Each number is 128 + 32 x the weight over its row's rms, rounded and kept within 0 to 255. Layers, rows and columns count from 0. Numbers have three digits each. The size before them is the row's rms in percent of the matrix's.

# layer 7 attention output, 64x64, rms 0.198, rows 21-63, columns 0-63
081:134166108131058159136104137149174100155091088171064099114214108123122142138138159129175175150098122128153135118156126123142154074119077125129164109091152189116100145083149153151072090162165154
115:083151096105171092105124145144142135167138152066133090075110100102093140092120111157135145078123111119134096125046159112133097150129134164107139121132184096127083072109079182145088081078068128
081:181166142176115172154140126118101129126092110140068108107141073147098171141061095075145114121037160107056158126115101139147079040103122148175144124129125106110114119115143119140127132106143118
081:110082068210099097143124125126159122119110074167114118055162119110180127138094111149143136125122072139191144148096106081179162053101138138116185132148135136102081141153106131147119166104134128
080:154153155138101117144118108093114168163118104136166171087182124063122168149153114129133135090165136069090148196180121169137142066164164068163157154130091149165116101107128132094105157089092168
104:156141135120176114139174110099168075119101173111150090145179178135132195138059103101110042159107143098117165151133139125130092082082173156132154145148189141112134161176140124089138120113138160
116:150155192099180217124125093114158085147138096082128141131134166067069119074133105152142185126188142162141104130136076117086130150102148161109148122071137153152125104105095112155093098122148146
077:056131116133031086081174131091093152165143139135050095140155059137157150102146148132115121136112077153102114149124096168162096180110117104109117153100152111107099161132132109147110125129167182
111:141121165154146150090113101108074129104106073131126120117118072167135075087120133101146096087179129172167072135082097118115115147141131139088133203129070108157134141106149167075156085141202113
109:116132128117179156151141136123109160092079119138130143175181154111168128114095078130111101098132225152124144153121160141083159133131157106144180108162099183176151184106145158093188178133178130
095:162100159147135130155183124076090183147067158102070158151103110123099165120152120148102072137114081150146121130143139080117147110160110134144158142174151159064193175177146163104069105118125105
105:061109093178147095098134125086076166126116135132127095109117128121112127096153127143089096118176100091146049150095154098142083128158133075160115159149115098085129171138169168077060111144145184
109:151091110102136145120122135173172100164083089150119165108084062131126119158138133134123100142147129116080171101167144163207171105175111165121182178121107099150168115129098084158113146088126050
109:095161154133135099159103121154126179131117119127172073187156156130116113115083142124149095087104090139098126096064173084098162177131125151119198145148170155158130122093051173113142145118085078
074:112154140084122144157134096075118174102157059139104116085110114150146114083109061132062081116158069156076115141112138130100179097104139100106097155137087097100135167169101122103131205143145131
108:125099183169137161100129124106131130111075132126130158117140081150086159132178128139185093163155085147165078180138112114050123135200077147158143123118096110100213138131099106150105141123129171
115:072157093154183147142074102075155108092094163103160153136120174117192095126073155115094103175180150132121136120094147143131174135090134116117181048119134097189113136163119127092154138120123149
092:155117157104118143160122112119175061169128105168088139098135096071170132083101080128101159114136073150127125165173131138081147088145109105140166060090153161112193158168139136103084120136113187
099:157140102111170143139125155118131136134142127101147144116123103122081163111142177149172181126163091119137099066183106116119072120143084197127189177132147120180149134140125152235117096128143174
080:143154063106144183166146108089156105147114145117133139138111100087098162117072179154126150141185113167064157128164126093130144112135071140125089067128149166135200148110163133108139114155202152
090:126184152095114202117120069116110109196140090133088102112135106121170130158129121131078164066138178135158162131134070184137106133131117120157150085119126115178103137145162105157160129091164202
094:147127178146123184104102114094185094109121122157114101070112137089103153145096116155108151137202151172170074149099084099144090120105122105146117090095096073125122167116162066107120129155142202
114:097169108130109084106090151109120119113137114111111094129125138196119118177164147113166146149166105152147111147137095094229094093152107147127087210153076087112120140115192098126139123160187126
085:092050116129087139118144104132125157141063161132144135127092100209169085144173125109109072076143115124121140079108122167113091143125155097122105173103115110116042118159154137123098112151084079
094:114131116166130151111080134115147122163095119106130174110177133148170074091123138101114118193130061106063127165147117053169141084131201129141115136130096134127122064155126105083087175145113095
087:126106085117140135153118101147117151153131131158164124141101133135146117070156155102114116133144136065050149085160208166087124156202113128159121091117142145172137079146159192142074103141091078
091:140117183139158162141116120126111139148064087074116115077108117133077079098129103136100103110219139153087133131109111150188081171181135111131171167141125115116183159093133107088119136080157090
106:140133153116121184127076129130129120154163125100140104121113149138141144102076193131132142149123116064083159125163113075181142121094141185197134106137159125192061074142137103184091122161146172
116:124129128137086092133124091081121139061146118143153092125166175156146078081140124144146143135136226143108064142096173141136185091093178089148146120137086103143103176145141187146098145106157128
082:170101140149186118079130129113160089137079161107142147070090164123102132080119082090103171124130173183115144118101151107148070114131147136129122074149105130149115151135220142128183163164143075
078:119138110148106125126128095079143076131139137151118171187160106091100143149094133137148162213103193117050101144126177098109176121090140148152187072123139111163173141105072111129098142114147149
099:129097105125165131156120139174135099141117148115176158181087105143118128172085164171152107107096225083090137139179133136145174102144079116171078156125104086147152120100100076162116086100157151
113:074157093104104093145133140148120157105119151115119086158119143136197165163069082134182128147094140154126194146097104095133119132100098132136061125164138172102082137081156105109193163163185138
109:162116135115126083145131184129090162155094102113113161119100120109109158138190112159152175071141112153159076144143137113080125172207058144159159122118086111155173131077103103184118142154099162
105:094146088100135136176156103172089156141148101141105102152152149089136146137112133149146115136084189105101187105137185097126204107107174139124167177173164176140148156145062141110139144091117064
101:115090139144151128084098137080068079147120080143158173195167108123153101113077112143156126157158122162181101156127068100127090100138065115085132117101097126116159113062144093106154109124176167
119:176105128079056158118131113130126173095110115152125063143107148173133135116195174119143166196136170112140147123161116142157095108183097116139144091090125184121158120074182116141100134109192139
110:114171160066141189116127093159099147173160151105120112146139115130139152171157167174121131095194170147164139097104150167108128188205121117111070141125130119092136121140112129164084114063107077
076:123135097118128155140094088106166110116129171095182091145084163158175119103109170081122122176144133097135149131103105111120093098117119165127097134097132152104063082084178143082064053170178125
072:095131142147138058108139104116168148147092149120129149160131159070066158137134123078109086117144155163082140081151160174122106049135086132089120137129137100067165158136136144185101108073097085
106:101156111116140153171170080138133156125106163103097122141166149051177121093122102116133129131134100137178157149105092152082099148067154149123154137121201139118083177179121146109121074135140215
104:089145107120130162114132119122139177160151110099107136116173122149152156124125125129085102102061135089147152151158106141166116101126144095161031166139150122067080144174147092188082158092165192
088:126130117120134190150128087107096114133101119138127163083107106054141135120145148168192155128172113143136105121113121069115185144112098180131124173132138166133131161098106158142087097175241150